Weights of a small transformer language model.
Architecture: rotary positions, biases, tied embeddings.
Each number is 200 + 40 x the weight over the matrix's rms, rounded and kept within 0 to 999. Layers, rows and columns count from 0.

# layer 7 MLP gate, 1024x256, rms 0.0954, rows 842-878, columns 0-63
198,266,175,193,246,223,223,156,191,234,172,231,172,215,247,236,197,174,150,204,119,202,153,236,122,188,203,243,210,145,232,244,185,95,236,183,257,194,152,187,193,249,157,206,239,159,193,184,165,142,223,196,139,175,199,145,163,189,312,243,246,127,324,220
237,225,226,163,236,266,283,171,176,163,143,173,156,202,228,163,231,260,196,158,210,229,218,184,162,207,198,276,194,293,192,168,224,213,253,200,256,219,200,293,155,166,244,242,201,155,200,271,134,137,223,193,156,246,216,179,234,218,219,237,133,202,242,243
201,172,209,235,218,272,161,245,226,190,128,253,239,248,196,172,178,220,252,185,181,177,172,195,127,237,190,204,207,270,225,231,176,165,166,203,200,212,112,173,187,148,185,194,190,251,257,195,215,146,206,216,199,238,205,186,274,201,252,143,164,247,163,133
230,217,244,179,137,215,183,230,169,236,193,152,174,255,275,188,275,193,265,108,218,204,224,232,227,110,154,237,148,240,220,137,192,183,113,205,167,209,150,187,202,246,160,235,193,155,128,145,206,101,202,179,233,197,132,205,212,226,178,124,247,145,168,240
187,206,286,247,244,202,114,193,252,172,182,181,208,273,220,232,221,166,231,161,256,287,175,174,209,155,210,201,203,198,229,192,136,203,178,135,175,191,176,215,176,187,257,95,212,230,241,217,218,188,153,259,147,206,157,260,164,149,214,180,248,175,222,193
224,212,192,211,180,308,142,212,214,197,162,215,141,185,168,193,153,248,178,195,210,187,181,115,167,188,192,210,214,205,146,192,232,166,171,254,234,142,209,236,196,246,171,244,199,253,230,218,192,196,213,167,155,195,151,196,264,302,257,243,172,293,198,118
205,207,171,193,200,251,173,152,200,185,174,217,196,238,181,284,265,337,174,209,155,215,183,235,114,165,156,241,228,228,211,191,233,163,244,174,289,277,124,293,201,217,82,217,266,206,207,168,212,148,172,131,156,161,173,172,78,236,175,250,151,152,144,251
192,99,179,180,194,218,114,197,202,207,160,116,151,206,139,220,288,260,175,252,244,158,159,199,192,199,184,202,129,296,239,267,238,156,248,63,176,265,95,270,244,223,195,139,173,273,194,163,182,168,238,198,192,199,232,267,147,197,193,226,213,222,202,227
212,319,182,190,201,159,231,185,186,179,246,252,170,245,188,161,231,216,188,161,160,206,245,216,250,208,177,133,210,195,229,220,175,198,195,234,187,218,201,309,245,187,188,212,223,236,239,195,243,231,197,212,232,166,175,210,208,251,252,173,227,228,157,198
234,232,264,93,217,272,225,176,215,211,129,179,210,166,200,253,171,170,184,151,167,247,240,217,150,196,160,146,268,168,227,215,223,258,216,236,219,236,109,211,297,264,191,126,310,145,198,106,237,271,198,163,192,209,158,169,150,277,278,252,232,201,278,178
266,189,265,263,189,146,199,197,223,239,231,202,151,311,132,156,209,187,191,157,242,300,201,166,74,91,162,178,196,221,196,276,245,200,185,218,167,168,149,219,277,126,203,240,280,161,193,195,182,130,168,237,174,210,125,150,201,178,252,185,178,163,221,244
161,212,217,145,120,173,298,121,187,226,195,175,213,181,119,206,285,197,170,208,223,241,252,244,172,140,206,224,295,242,188,222,165,114,207,207,163,172,169,199,232,155,167,263,218,173,237,144,222,218,251,224,204,211,206,233,245,261,256,211,208,158,189,292
164,189,222,178,224,248,192,213,165,193,229,206,119,241,113,207,166,228,161,212,131,211,176,172,232,174,236,245,194,208,210,269,193,155,243,206,251,189,168,184,193,184,182,202,252,240,164,206,157,164,177,187,262,106,145,138,161,158,172,204,200,229,213,149
178,240,139,129,231,281,193,151,280,255,232,227,147,234,128,142,142,178,202,192,227,215,275,164,115,149,213,234,283,207,145,286,164,190,199,299,228,236,220,214,180,112,155,206,227,170,199,136,183,242,179,226,168,264,160,153,240,242,249,156,156,154,263,236
183,207,212,237,244,240,177,170,222,244,210,176,154,264,189,246,193,249,222,198,137,204,230,176,263,175,171,295,226,145,190,219,208,213,305,212,222,211,156,227,172,202,200,209,201,180,226,172,240,165,196,188,276,171,119,164,259,274,234,170,214,217,258,253
210,167,240,209,177,137,193,191,162,328,145,192,190,239,144,207,164,220,241,171,233,224,190,154,197,182,204,139,251,230,176,219,181,188,236,225,149,207,166,193,319,200,169,181,329,190,267,241,221,232,126,255,157,179,229,200,177,208,247,183,182,188,208,142
252,172,230,128,226,258,251,186,271,268,215,193,122,186,167,245,220,234,192,223,210,228,138,261,221,186,194,162,172,176,160,208,232,185,176,235,170,217,183,190,154,250,146,167,255,161,182,187,218,171,182,148,200,213,189,268,252,252,192,137,157,211,200,194
174,303,288,250,205,201,173,152,245,212,157,225,191,227,212,197,195,231,172,150,255,269,185,208,189,201,156,214,137,272,169,162,264,158,191,181,161,203,172,252,213,216,103,114,253,171,191,179,181,233,202,158,209,214,254,151,217,231,204,157,156,203,189,251
185,202,222,219,204,170,212,183,174,220,170,179,232,213,246,154,189,251,206,202,150,199,271,175,223,158,172,270,198,209,257,183,96,132,284,191,193,158,220,221,152,267,79,233,272,259,256,204,191,156,170,233,188,268,179,166,220,261,305,183,190,255,202,175
135,219,218,258,210,153,182,164,210,250,190,204,228,189,198,212,137,286,180,209,157,167,315,152,249,132,152,237,143,237,170,179,214,159,258,158,209,188,166,205,180,158,121,206,168,174,245,124,186,164,108,173,223,232,135,190,223,221,210,176,194,154,173,215
143,243,193,191,138,180,226,128,207,171,206,231,204,283,193,184,202,291,243,191,218,205,239,179,174,221,148,264,214,164,176,153,181,150,186,199,244,227,160,237,170,175,191,210,276,149,236,238,174,171,191,212,193,203,163,194,213,255,262,172,152,185,212,211
147,218,213,123,246,225,223,212,253,205,205,218,225,200,199,202,266,228,181,231,212,226,170,138,129,219,174,243,161,214,142,152,126,200,168,208,279,251,254,336,170,194,170,187,185,212,149,150,260,279,203,223,206,151,190,210,191,255,142,176,191,193,288,188
227,164,263,135,207,202,259,184,159,230,175,236,189,222,168,234,205,200,186,161,270,202,221,201,217,191,153,154,212,229,253,220,319,221,196,256,203,247,168,156,227,207,161,177,223,212,191,191,193,182,171,234,184,179,271,238,229,173,192,232,269,157,150,216
172,240,213,118,230,260,223,190,207,189,206,162,194,229,201,175,205,314,211,156,243,269,186,167,229,170,207,261,167,166,191,206,238,153,217,246,240,222,194,207,196,156,168,159,177,250,215,219,197,189,225,200,228,242,143,166,291,167,225,221,95,222,218,217
219,224,216,269,233,243,161,197,179,221,160,228,303,251,135,234,135,260,178,233,173,229,218,117,153,217,246,181,274,176,196,231,199,128,215,158,280,220,163,221,197,186,157,183,284,222,244,213,283,153,170,210,225,212,269,177,177,222,205,166,147,187,288,139
209,186,183,221,204,153,189,228,175,207,198,173,318,217,158,236,273,204,198,218,236,183,243,257,205,121,202,139,211,193,203,274,158,161,206,240,248,222,149,195,161,120,157,232,189,178,189,166,236,146,196,254,193,253,193,213,243,201,188,172,187,146,227,249
211,251,232,127,165,253,217,253,235,183,162,201,174,289,162,124,252,181,309,203,243,266,137,206,72,179,193,238,204,246,202,244,228,158,203,274,181,176,190,177,243,138,149,213,173,177,151,211,247,161,220,184,237,217,174,200,182,231,209,204,222,211,239,221
200,168,201,227,255,267,180,193,136,270,199,209,250,146,147,206,213,217,192,212,192,215,263,245,188,149,195,178,172,286,216,174,241,268,155,221,215,210,204,216,249,196,127,227,259,241,239,114,217,203,138,182,260,137,129,153,312,174,218,120,177,272,143,209
246,211,194,225,186,233,218,84,140,218,160,114,234,211,227,180,251,285,214,131,154,307,212,235,138,144,234,184,202,204,191,174,209,272,206,192,144,164,138,254,247,219,195,229,197,184,249,229,303,200,198,134,140,130,182,212,196,203,181,284,208,141,151,217
231,265,199,210,206,208,184,141,159,204,176,218,149,240,167,180,156,212,240,268,210,170,189,173,245,157,131,201,181,162,199,292,298,166,211,152,278,132,158,219,137,200,174,173,263,200,271,164,225,199,181,130,209,208,213,77,170,213,149,238,178,210,201,172
193,276,222,189,132,200,185,199,204,237,187,191,139,260,187,239,171,229,197,204,205,255,189,198,239,206,178,140,233,217,237,230,240,212,244,194,168,155,146,241,209,169,238,186,168,160,234,224,280,196,207,276,200,175,223,239,182,136,310,233,144,198,225,165
215,243,169,238,188,193,207,139,190,213,204,203,186,245,174,236,118,208,198,228,221,277,226,233,203,137,232,224,242,145,177,195,193,212,249,131,226,263,144,202,180,256,146,211,233,156,200,189,137,119,187,164,243,210,210,164,199,244,194,255,219,142,226,193
226,159,231,228,194,208,254,179,140,154,195,178,178,280,294,212,196,261,241,167,227,202,255,156,218,162,208,164,241,184,122,237,221,244,276,184,255,213,227,143,139,158,225,207,170,257,158,158,228,199,264,268,169,179,146,221,167,152,220,200,177,174,231,238
276,186,166,130,150,180,162,136,224,192,148,238,211,214,143,116,239,290,255,204,128,228,190,229,190,204,209,138,203,272,258,196,166,164,228,173,199,261,140,237,161,200,176,258,237,241,294,223,156,197,230,153,203,149,191,162,203,155,214,146,175,248,174,198
224,175,277,162,171,173,207,199,218,236,217,199,243,267,174,201,148,195,189,218,183,215,152,175,176,136,272,209,145,206,239,299,115,179,207,183,249,221,154,242,190,185,113,185,213,104,217,173,252,196,285,218,172,182,171,189,205,228,220,216,197,178,253,204
169,264,165,211,159,264,140,137,241,175,187,204,195,205,139,155,233,202,156,192,275,181,288,151,123,174,200,221,191,225,177,153,221,176,168,310,227,236,179,255,251,186,229,193,211,189,251,140,184,178,223,167,164,176,202,231,287,209,182,138,168,203,245,173
250,267,291,152,218,231,179,172,136,301,164,207,178,265,214,239,184,192,215,130,282,248,216,171,145,205,93,278,219,174,231,214,167,162,246,184,179,204,112,268,161,183,173,203,239,223,175,222,91,104,189,162,221,154,200,208,250,206,194,179,243,240,197,179
# layer 7 MLP up, 1024x256, rms 0.0949, rows 842-877, columns 0-63
165,172,224,230,166,105,156,234,123,194,263,220,213,183,271,190,165,191,148,184,213,258,261,179,244,150,181,145,167,124,170,210,139,155,150,158,303,247,227,205,167,196,257,242,201,234,228,210,258,206,200,234,229,284,150,178,240,263,132,213,285,210,213,235
266,215,163,160,227,248,244,212,168,192,210,114,203,235,226,162,202,212,138,205,138,232,148,213,172,190,192,173,200,179,243,225,187,230,263,192,210,156,213,194,178,190,194,226,204,156,185,256,121,239,236,217,167,192,227,178,181,155,186,222,238,173,109,226
200,149,207,173,219,221,235,175,147,202,145,247,271,257,233,168,148,247,203,228,109,119,165,172,233,203,195,171,151,145,217,218,215,170,181,265,204,196,191,189,180,187,229,191,175,278,223,223,206,234,246,254,228,185,169,181,202,178,204,215,181,198,174,127
209,200,226,259,151,159,159,134,227,184,261,269,152,206,178,216,156,219,217,245,192,218,181,249,227,220,211,263,193,191,214,265,227,194,151,199,208,186,225,233,179,168,193,251,203,160,166,184,257,213,197,274,162,142,157,156,188,257,202,179,198,261,201,238
207,92,172,192,167,233,212,182,178,210,232,194,124,156,216,218,256,249,171,220,199,180,163,186,216,217,209,212,136,280,151,204,209,187,188,239,279,227,214,182,207,196,242,175,189,201,253,226,170,161,182,247,202,166,163,253,214,200,208,251,118,213,207,277
275,137,206,182,154,241,207,208,219,215,243,225,211,179,209,175,201,186,234,131,157,182,182,212,259,194,150,144,170,192,304,197,274,203,260,237,192,236,248,245,226,223,200,236,231,209,240,246,273,159,164,223,215,166,213,205,207,222,162,228,116,196,214,206
220,184,228,204,170,198,201,195,224,215,169,160,242,184,237,158,257,181,281,228,212,261,236,189,196,201,198,149,186,177,234,178,205,129,211,158,174,209,214,123,249,156,191,150,207,156,229,226,282,246,183,180,204,220,266,226,196,152,240,187,160,256,270,252
204,270,117,262,95,280,193,255,155,143,201,246,166,219,359,181,173,252,145,234,161,204,214,225,187,175,251,198,206,212,146,222,172,192,202,170,222,168,237,139,181,201,195,219,211,225,218,224,201,169,296,175,254,270,240,91,161,210,185,187,212,232,162,199
175,222,160,257,263,252,211,91,187,152,160,221,278,199,191,155,216,184,195,149,243,168,217,238,235,154,272,218,195,176,235,159,119,274,238,176,203,153,211,177,151,151,246,152,155,117,210,194,221,214,222,155,223,262,219,140,157,202,270,246,226,186,174,198
167,189,206,276,178,310,164,160,154,216,202,145,157,179,232,194,139,192,221,172,210,229,198,255,200,122,189,261,194,187,242,185,214,233,154,206,197,130,210,236,199,143,135,164,268,139,180,187,232,268,293,200,299,202,207,121,192,254,130,174,172,216,119,267
228,211,259,158,218,129,228,235,204,236,140,159,136,249,228,265,133,100,173,208,241,248,246,170,145,164,191,242,195,206,188,221,187,181,278,212,198,254,173,215,187,225,232,216,310,275,185,192,140,288,145,204,217,153,140,162,147,116,280,199,187,170,158,195
261,199,213,206,130,241,186,209,211,262,195,108,247,201,234,224,263,232,205,230,267,166,214,194,170,132,204,197,219,209,194,242,153,169,194,220,147,132,213,136,182,160,127,260,132,107,230,214,245,278,253,162,123,245,209,168,209,244,196,122,206,207,218,276
242,209,212,177,162,138,252,202,161,210,225,239,226,209,170,237,144,245,222,265,209,239,128,222,228,176,191,168,139,97,192,229,193,240,219,178,202,280,225,202,173,224,88,72,225,180,192,122,202,231,231,222,152,232,224,196,191,220,286,266,186,118,213,238
204,224,196,101,225,208,166,224,252,255,225,188,242,267,149,115,153,190,185,223,175,140,196,232,148,167,192,168,236,238,257,221,203,181,162,228,226,237,216,158,183,197,126,308,185,255,124,126,207,142,197,159,264,201,242,266,317,301,238,156,223,206,154,234
217,202,242,180,165,233,200,198,184,234,232,215,159,182,232,229,188,178,187,191,229,205,176,228,173,141,199,199,217,197,207,167,207,206,243,206,196,199,219,259,141,195,226,214,236,176,229,206,195,194,176,161,183,129,162,222,219,167,226,208,150,256,233,221
181,198,161,165,197,186,192,208,233,184,247,161,131,216,263,233,183,268,134,135,187,224,96,167,195,143,170,198,213,194,183,258,166,150,225,196,216,203,213,162,239,238,235,238,132,211,219,239,229,198,274,162,173,234,264,124,198,175,213,230,211,238,176,172
141,235,92,218,145,176,167,182,161,184,221,178,180,184,196,178,237,211,185,194,207,234,200,187,193,179,257,224,207,237,188,256,184,175,226,198,181,186,175,232,192,149,284,229,173,275,176,176,220,184,203,247,227,232,248,148,237,155,186,267,197,140,233,292
162,278,241,250,208,205,202,171,210,198,194,194,205,177,194,179,197,139,174,157,232,274,173,233,211,178,187,160,172,198,215,194,325,112,175,227,236,318,215,158,288,269,175,163,234,233,168,182,235,220,250,227,170,200,238,195,247,199,206,227,145,246,178,218
217,206,221,153,197,176,208,178,221,169,246,136,297,127,237,240,145,216,209,198,211,185,166,253,107,199,192,134,180,208,215,209,256,182,240,160,143,95,206,198,251,217,145,231,61,236,237,285,172,191,183,177,242,168,207,228,218,161,251,208,248,167,247,187
308,177,260,91,176,180,170,229,264,148,148,247,196,247,170,297,204,212,195,204,126,247,172,280,225,153,162,267,242,176,238,124,197,237,180,175,200,211,191,190,206,262,303,209,251,143,217,167,170,172,205,173,40,217,205,197,122,215,245,166,198,263,237,117
257,174,231,185,267,170,160,242,228,219,137,161,185,194,187,226,181,196,146,180,193,241,213,183,197,153,261,185,220,205,193,189,187,210,163,216,219,241,196,231,200,156,195,165,177,209,202,189,162,171,226,178,214,238,203,190,207,162,180,216,220,234,246,229
138,217,214,193,128,244,113,231,196,139,158,153,192,223,152,126,179,138,252,209,165,156,183,120,214,173,158,195,214,185,93,223,241,204,244,279,240,209,224,233,193,174,190,137,190,182,193,210,136,195,187,222,179,248,246,162,201,190,246,192,268,138,241,173
210,188,357,129,232,144,172,212,209,205,186,135,208,154,164,234,251,197,265,197,170,213,216,136,178,184,225,228,188,203,264,217,203,174,224,206,134,194,198,204,217,220,236,233,211,202,159,190,173,132,216,244,245,215,180,255,176,285,295,144,263,230,269,204
209,172,170,92,219,194,182,201,154,169,208,192,176,177,296,191,233,197,199,227,219,185,194,192,194,204,167,181,157,167,209,204,219,209,226,239,185,236,194,213,192,237,170,159,142,166,156,151,192,242,219,191,198,183,196,175,239,178,185,183,141,256,147,102
120,190,188,193,232,134,218,246,166,243,252,133,201,153,164,89,252,97,181,218,261,280,169,224,281,175,180,205,132,234,220,206,247,225,190,243,217,207,216,133,227,215,230,191,143,127,209,166,165,216,238,224,193,248,188,206,154,143,180,206,149,138,197,216
192,237,170,190,235,244,162,222,213,206,207,186,196,191,203,244,167,259,160,206,264,315,204,258,216,151,237,156,245,141,241,243,154,178,151,158,237,235,229,204,190,223,147,205,196,191,165,171,239,125,198,112,178,200,241,196,202,165,282,195,198,245,182,161
160,256,219,173,242,125,137,185,177,183,207,186,193,192,181,219,201,196,121,242,170,175,190,166,299,211,229,186,204,182,153,195,273,196,247,135,145,215,223,284,229,250,184,157,184,302,263,101,163,214,254,235,245,251,276,208,221,216,200,277,270,197,259,97
191,199,236,143,218,164,176,157,238,205,185,203,162,259,174,184,224,197,329,229,166,236,220,226,215,226,243,182,261,228,219,151,217,158,156,208,160,191,100,206,173,184,247,191,285,206,195,168,197,182,158,241,201,209,195,151,202,191,207,131,128,146,244,265
182,209,211,133,215,158,218,207,260,214,240,157,193,140,183,230,174,135,193,270,225,210,176,230,226,137,216,185,126,163,147,195,159,199,183,248,165,257,177,148,224,188,186,155,215,195,236,233,168,137,186,225,292,215,237,225,270,262,213,193,145,229,302,259
252,250,193,181,193,157,177,108,164,210,214,200,144,206,239,183,145,232,268,195,196,131,218,91,246,216,239,204,267,155,202,203,204,119,228,149,256,199,202,193,232,246,221,216,158,236,212,163,159,180,232,238,228,166,203,117,152,212,249,237,174,238,217,118
245,214,153,174,257,116,252,123,212,172,145,245,149,268,196,212,192,268,261,255,160,144,253,182,166,201,202,310,195,208,190,173,231,213,162,229,220,231,272,207,207,189,155,230,204,181,187,185,155,159,143,215,166,106,219,163,199,190,182,255,191,169,223,252
214,168,215,249,180,177,262,197,184,149,241,189,204,273,191,206,173,161,187,259,207,187,169,226,212,224,192,192,233,137,198,239,184,221,184,126,207,246,204,150,169,214,140,253,120,152,209,151,196,207,292,164,236,258,269,176,162,218,152,266,225,169,194,182
161,225,153,190,205,208,166,186,206,217,197,252,169,245,238,210,146,199,155,262,194,164,257,221,215,206,243,211,230,167,209,164,217,207,189,199,181,235,137,191,219,166,210,154,249,172,134,217,99,185,213,248,150,190,243,242,254,247,175,220,216,230,197,242
168,178,246,189,181,160,193,298,225,229,172,162,160,217,278,177,200,229,149,208,159,222,222,164,221,226,145,214,219,146,186,167,214,165,100,217,213,234,224,140,201,184,235,203,206,214,166,184,256,162,261,235,155,234,175,272,180,258,158,183,188,193,184,236
172,205,305,171,270,208,287,233,196,171,221,188,190,218,179,221,241,158,198,208,337,291,203,238,232,173,229,171,208,160,279,195,198,255,204,232,176,85,172,143,240,228,180,125,230,157,200,175,218,221,227,158,146,206,194,228,159,167,212,211,165,153,226,145
241,151,191,219,199,209,212,232,241,191,191,241,191,248,203,162,283,252,174,190,166,203,122,218,201,195,164,156,225,157,187,225,214,180,218,258,165,165,183,152,165,312,254,158,108,160,218,204,182,239,228,207,184,144,162,184,227,127,250,125,200,208,211,202
# layer 7 MLP down (transposed), 1024x256, rms 0.0912, rows 842-877, columns 0-63
180,156,211,211,213,223,199,206,153,169,223,268,266,212,219,169,167,215,113,193,171,223,185,168,186,226,187,253,226,140,313,214,189,144,171,202,236,157,113,233,178,251,235,182,230,294,147,166,268,116,137,228,204,260,193,252,199,217,195,255,225,163,179,215
182,205,216,247,182,254,207,210,252,200,191,213,209,204,153,179,152,141,222,191,172,178,223,207,282,244,177,164,211,193,243,246,139,215,218,180,176,209,190,207,216,186,200,212,243,226,181,223,238,248,198,222,182,223,147,216,239,169,226,186,235,205,121,226
208,269,204,214,169,181,232,223,185,262,247,233,227,196,220,170,154,190,236,183,144,190,203,182,274,179,196,153,203,190,135,213,214,211,230,197,285,199,242,197,169,240,180,167,201,228,182,131,197,162,218,172,124,223,214,217,167,173,145,189,127,236,164,208
236,147,181,156,178,176,228,269,216,145,204,174,169,227,260,154,164,293,233,162,242,176,200,232,96,166,165,149,194,168,186,260,168,168,182,238,117,242,161,85,170,212,129,251,156,183,223,201,143,191,212,235,251,108,244,265,208,223,215,228,183,218,101,273
233,190,264,234,181,172,192,222,223,189,173,271,236,149,229,202,169,236,193,192,162,179,185,168,200,232,208,183,189,146,201,205,191,184,216,189,222,207,232,172,159,235,257,196,191,247,240,167,157,189,210,222,172,195,156,169,203,149,174,219,167,140,160,211
230,214,164,139,274,238,273,185,257,186,194,170,183,219,214,185,183,152,246,222,221,169,182,259,133,261,180,207,193,263,175,186,179,154,170,200,222,188,184,153,137,231,235,273,233,208,243,240,189,279,212,268,138,203,208,216,222,161,219,182,202,182,195,165
225,221,250,207,224,179,213,182,262,197,202,118,200,195,163,133,157,192,230,193,236,151,221,191,168,240,151,242,221,160,205,174,179,132,201,169,135,254,179,202,229,176,209,167,239,199,223,251,221,172,217,157,163,315,179,228,175,212,213,242,152,247,214,192
291,209,191,268,288,184,219,267,136,209,212,203,262,244,176,232,208,262,203,274,182,189,176,215,237,217,229,178,189,170,235,220,304,224,238,156,151,265,270,100,177,188,188,153,272,234,177,160,196,150,252,140,166,150,187,159,179,159,132,297,239,148,155,153
168,225,160,233,177,194,225,157,191,186,255,198,150,217,182,200,243,203,200,188,193,184,158,234,228,187,194,191,145,245,275,253,210,147,248,267,162,186,226,313,189,199,194,247,193,224,197,194,210,140,230,193,229,154,183,204,158,149,152,246,203,199,249,240
198,213,206,253,207,146,214,183,167,156,215,176,200,128,218,184,209,245,249,162,164,175,224,97,143,169,164,271,149,163,157,169,214,138,191,143,197,131,274,175,221,97,138,205,217,230,202,242,205,203,229,272,184,199,222,163,148,234,239,158,129,222,221,190
221,215,179,255,215,188,265,238,199,155,162,270,130,172,186,201,269,167,148,208,227,240,196,221,275,210,246,212,248,118,179,164,114,214,212,205,204,231,226,168,293,232,227,284,190,256,115,214,248,223,142,240,236,145,145,175,262,166,218,135,234,139,147,268
164,141,206,217,222,264,210,234,207,202,266,172,112,185,226,208,236,194,175,194,195,234,186,182,174,154,235,226,206,163,182,241,255,188,153,160,178,205,251,133,190,179,232,228,237,177,219,164,280,233,174,211,234,211,155,222,145,238,165,148,204,263,221,198
189,196,262,250,249,110,193,162,192,165,180,206,167,264,167,212,95,168,143,198,234,250,235,196,222,193,175,160,201,145,213,155,237,245,152,197,191,277,186,279,204,202,171,202,229,238,134,145,138,162,218,184,204,278,173,214,247,160,188,237,243,284,163,282
210,204,237,178,203,198,119,241,227,210,191,263,163,202,198,185,223,218,220,276,200,172,146,149,201,314,192,227,150,268,190,200,192,196,235,185,213,236,198,161,158,185,281,204,217,233,180,189,207,226,172,215,188,135,173,174,128,130,221,194,162,271,240,160
207,190,136,215,185,220,196,227,131,184,187,185,248,222,223,220,206,145,282,142,184,180,220,265,224,182,174,230,159,236,200,115,190,233,117,257,142,237,198,230,204,220,253,241,205,166,214,209,233,163,171,206,207,165,115,191,245,117,272,174,199,238,229,226
254,211,243,168,225,284,195,202,208,258,249,220,200,138,118,162,241,180,205,234,160,177,206,175,254,178,149,179,255,268,187,226,192,139,171,252,155,168,176,173,215,260,203,173,209,206,196,215,171,183,237,186,192,158,271,124,225,212,212,275,217,79,293,228
169,199,105,174,204,164,191,205,225,141,191,193,185,156,183,220,225,244,242,229,286,271,241,215,160,209,258,237,144,169,201,230,208,117,255,177,237,163,284,284,173,244,213,180,208,220,208,245,139,157,172,182,196,225,240,188,241,248,250,223,140,180,281,155
142,208,241,230,239,248,226,193,208,182,195,208,151,201,167,268,182,208,230,251,158,234,226,170,203,189,180,259,244,205,114,182,239,261,208,212,155,234,185,157,276,158,178,133,197,211,239,157,141,237,123,186,212,200,334,177,77,159,178,256,193,281,83,227
162,198,243,209,146,196,156,160,242,241,242,152,155,212,135,223,222,205,265,191,201,221,243,235,282,215,170,293,330,234,150,134,236,186,216,129,211,202,273,176,207,194,155,258,215,159,253,152,164,203,210,188,253,212,181,155,214,244,188,142,177,208,193,211
142,91,161,230,189,310,133,214,300,187,161,127,273,184,220,199,178,203,130,164,230,216,131,251,147,225,248,245,208,260,230,182,171,184,155,272,190,212,187,227,257,234,240,213,196,250,207,247,127,174,240,198,257,127,228,271,289,228,207,185,147,189,205,230
163,195,236,187,171,225,260,188,206,171,203,171,161,199,213,134,258,232,291,122,162,223,253,151,210,132,263,230,255,201,198,155,155,195,206,205,190,229,229,270,204,188,193,198,253,153,254,175,185,191,259,175,222,246,128,198,265,215,236,233,215,146,242,221
189,238,222,219,213,204,172,211,218,179,143,187,277,241,170,219,158,137,179,119,241,170,168,170,201,211,157,227,247,260,187,172,237,224,255,254,280,242,225,153,201,241,159,161,248,213,144,218,189,233,241,251,118,146,169,175,254,174,215,182,258,158,228,242
161,209,133,225,158,224,202,216,213,267,216,146,166,193,225,185,194,243,171,219,248,133,115,285,220,135,277,260,149,148,163,220,156,252,241,140,187,210,167,234,178,181,204,226,176,277,205,208,205,199,102,232,201,134,214,215,201,256,180,172,247,197,170,138
178,206,192,202,142,189,187,256,190,189,221,219,161,148,140,206,181,150,245,303,173,157,184,192,201,172,132,157,242,198,228,232,149,121,216,219,143,188,178,227,193,277,271,211,198,181,146,204,236,214,165,184,202,151,242,182,118,192,195,199,256,181,177,195
203,160,220,135,295,237,216,240,207,207,128,213,217,186,214,158,169,216,189,207,217,168,215,132,175,243,226,169,251,255,210,260,193,153,239,211,119,109,150,253,194,197,190,236,183,220,200,135,209,161,240,146,236,299,215,170,160,198,197,228,183,154,206,203
227,181,219,223,223,259,201,181,233,305,154,216,145,164,199,211,205,192,121,197,193,185,197,250,235,217,238,257,215,171,167,188,214,218,257,166,143,238,213,205,259,176,198,281,186,231,161,229,204,227,187,211,219,151,190,253,143,217,250,219,252,194,199,174
204,217,148,190,148,168,252,189,131,158,140,135,162,177,206,290,183,225,181,174,215,248,221,167,206,180,170,236,175,131,172,170,213,198,191,175,153,125,182,289,200,224,183,194,182,140,245,174,103,223,170,193,190,183,138,239,211,207,189,266,249,122,194,206
168,275,183,178,248,246,177,178,185,249,218,145,196,195,171,224,189,144,152,253,169,203,220,88,177,136,195,216,163,210,235,228,189,265,191,199,256,147,168,177,291,285,239,210,182,182,205,208,223,131,108,188,205,253,143,154,215,205,163,193,158,217,202,231
284,185,210,231,228,236,205,176,221,193,221,241,218,225,193,168,200,124,145,204,256,235,239,169,125,142,168,228,166,220,169,246,193,144,185,169,233,209,232,132,208,219,202,221,252,92,179,186,223,108,199,160,179,226,181,236,238,267,244,151,155,133,215,240
210,173,243,186,168,200,162,208,246,139,148,176,228,182,198,260,154,160,186,170,216,199,209,299,168,205,197,181,175,314,204,174,186,249,156,268,170,237,146,208,239,158,197,115,167,216,204,241,142,238,138,203,196,198,155,216,233,171,139,168,145,183,119,198
284,202,197,288,201,190,248,247,210,159,187,200,212,215,143,217,190,224,190,249,188,222,188,182,184,200,220,240,165,231,191,174,159,188,223,150,163,200,230,224,144,141,184,199,252,190,261,229,214,186,169,199,190,216,207,199,198,93,228,209,120,193,207,146
123,173,234,208,266,202,215,188,269,199,281,202,213,222,184,200,147,209,265,171,227,177,229,176,218,143,121,177,232,284,247,157,152,228,114,309,242,191,191,149,181,161,231,232,210,231,175,196,260,200,229,241,197,181,244,191,232,168,233,160,274,178,156,132
175,206,268,263,133,171,247,215,180,278,198,182,186,174,210,222,213,173,220,186,202,157,183,158,191,166,186,185,149,162,214,207,192,223,174,197,181,182,210,190,242,162,217,274,229,232,188,192,224,275,243,206,171,234,177,211,186,263,202,217,223,180,218,172
173,217,221,277,156,153,200,150,218,267,202,204,188,204,235,241,200,255,199,221,191,134,182,170,211,226,141,179,171,196,251,207,264,195,179,262,176,154,212,192,285,234,213,202,161,161,177,178,277,186,202,118,151,251,243,235,236,213,186,221,250,90,301,272
145,282,203,262,230,213,140,244,74,168,209,187,283,204,184,210,121,215,235,262,216,198,261,207,188,200,213,193,270,208,263,228,184,234,97,173,221,247,126,202,98,205,162,150,174,145,165,156,139,244,167,176,124,227,278,232,225,198,233,216,174,192,138,183
223,202,206,120,238,229,223,199,148,229,171,201,143,216,209,246,191,175,164,253,149,162,171,187,228,182,249,140,231,262,173,142,167,194,145,145,190,182,124,185,143,188,182,110,244,233,160,227,241,176,165,225,202,164,297,156,211,189,253,198,198,203,195,273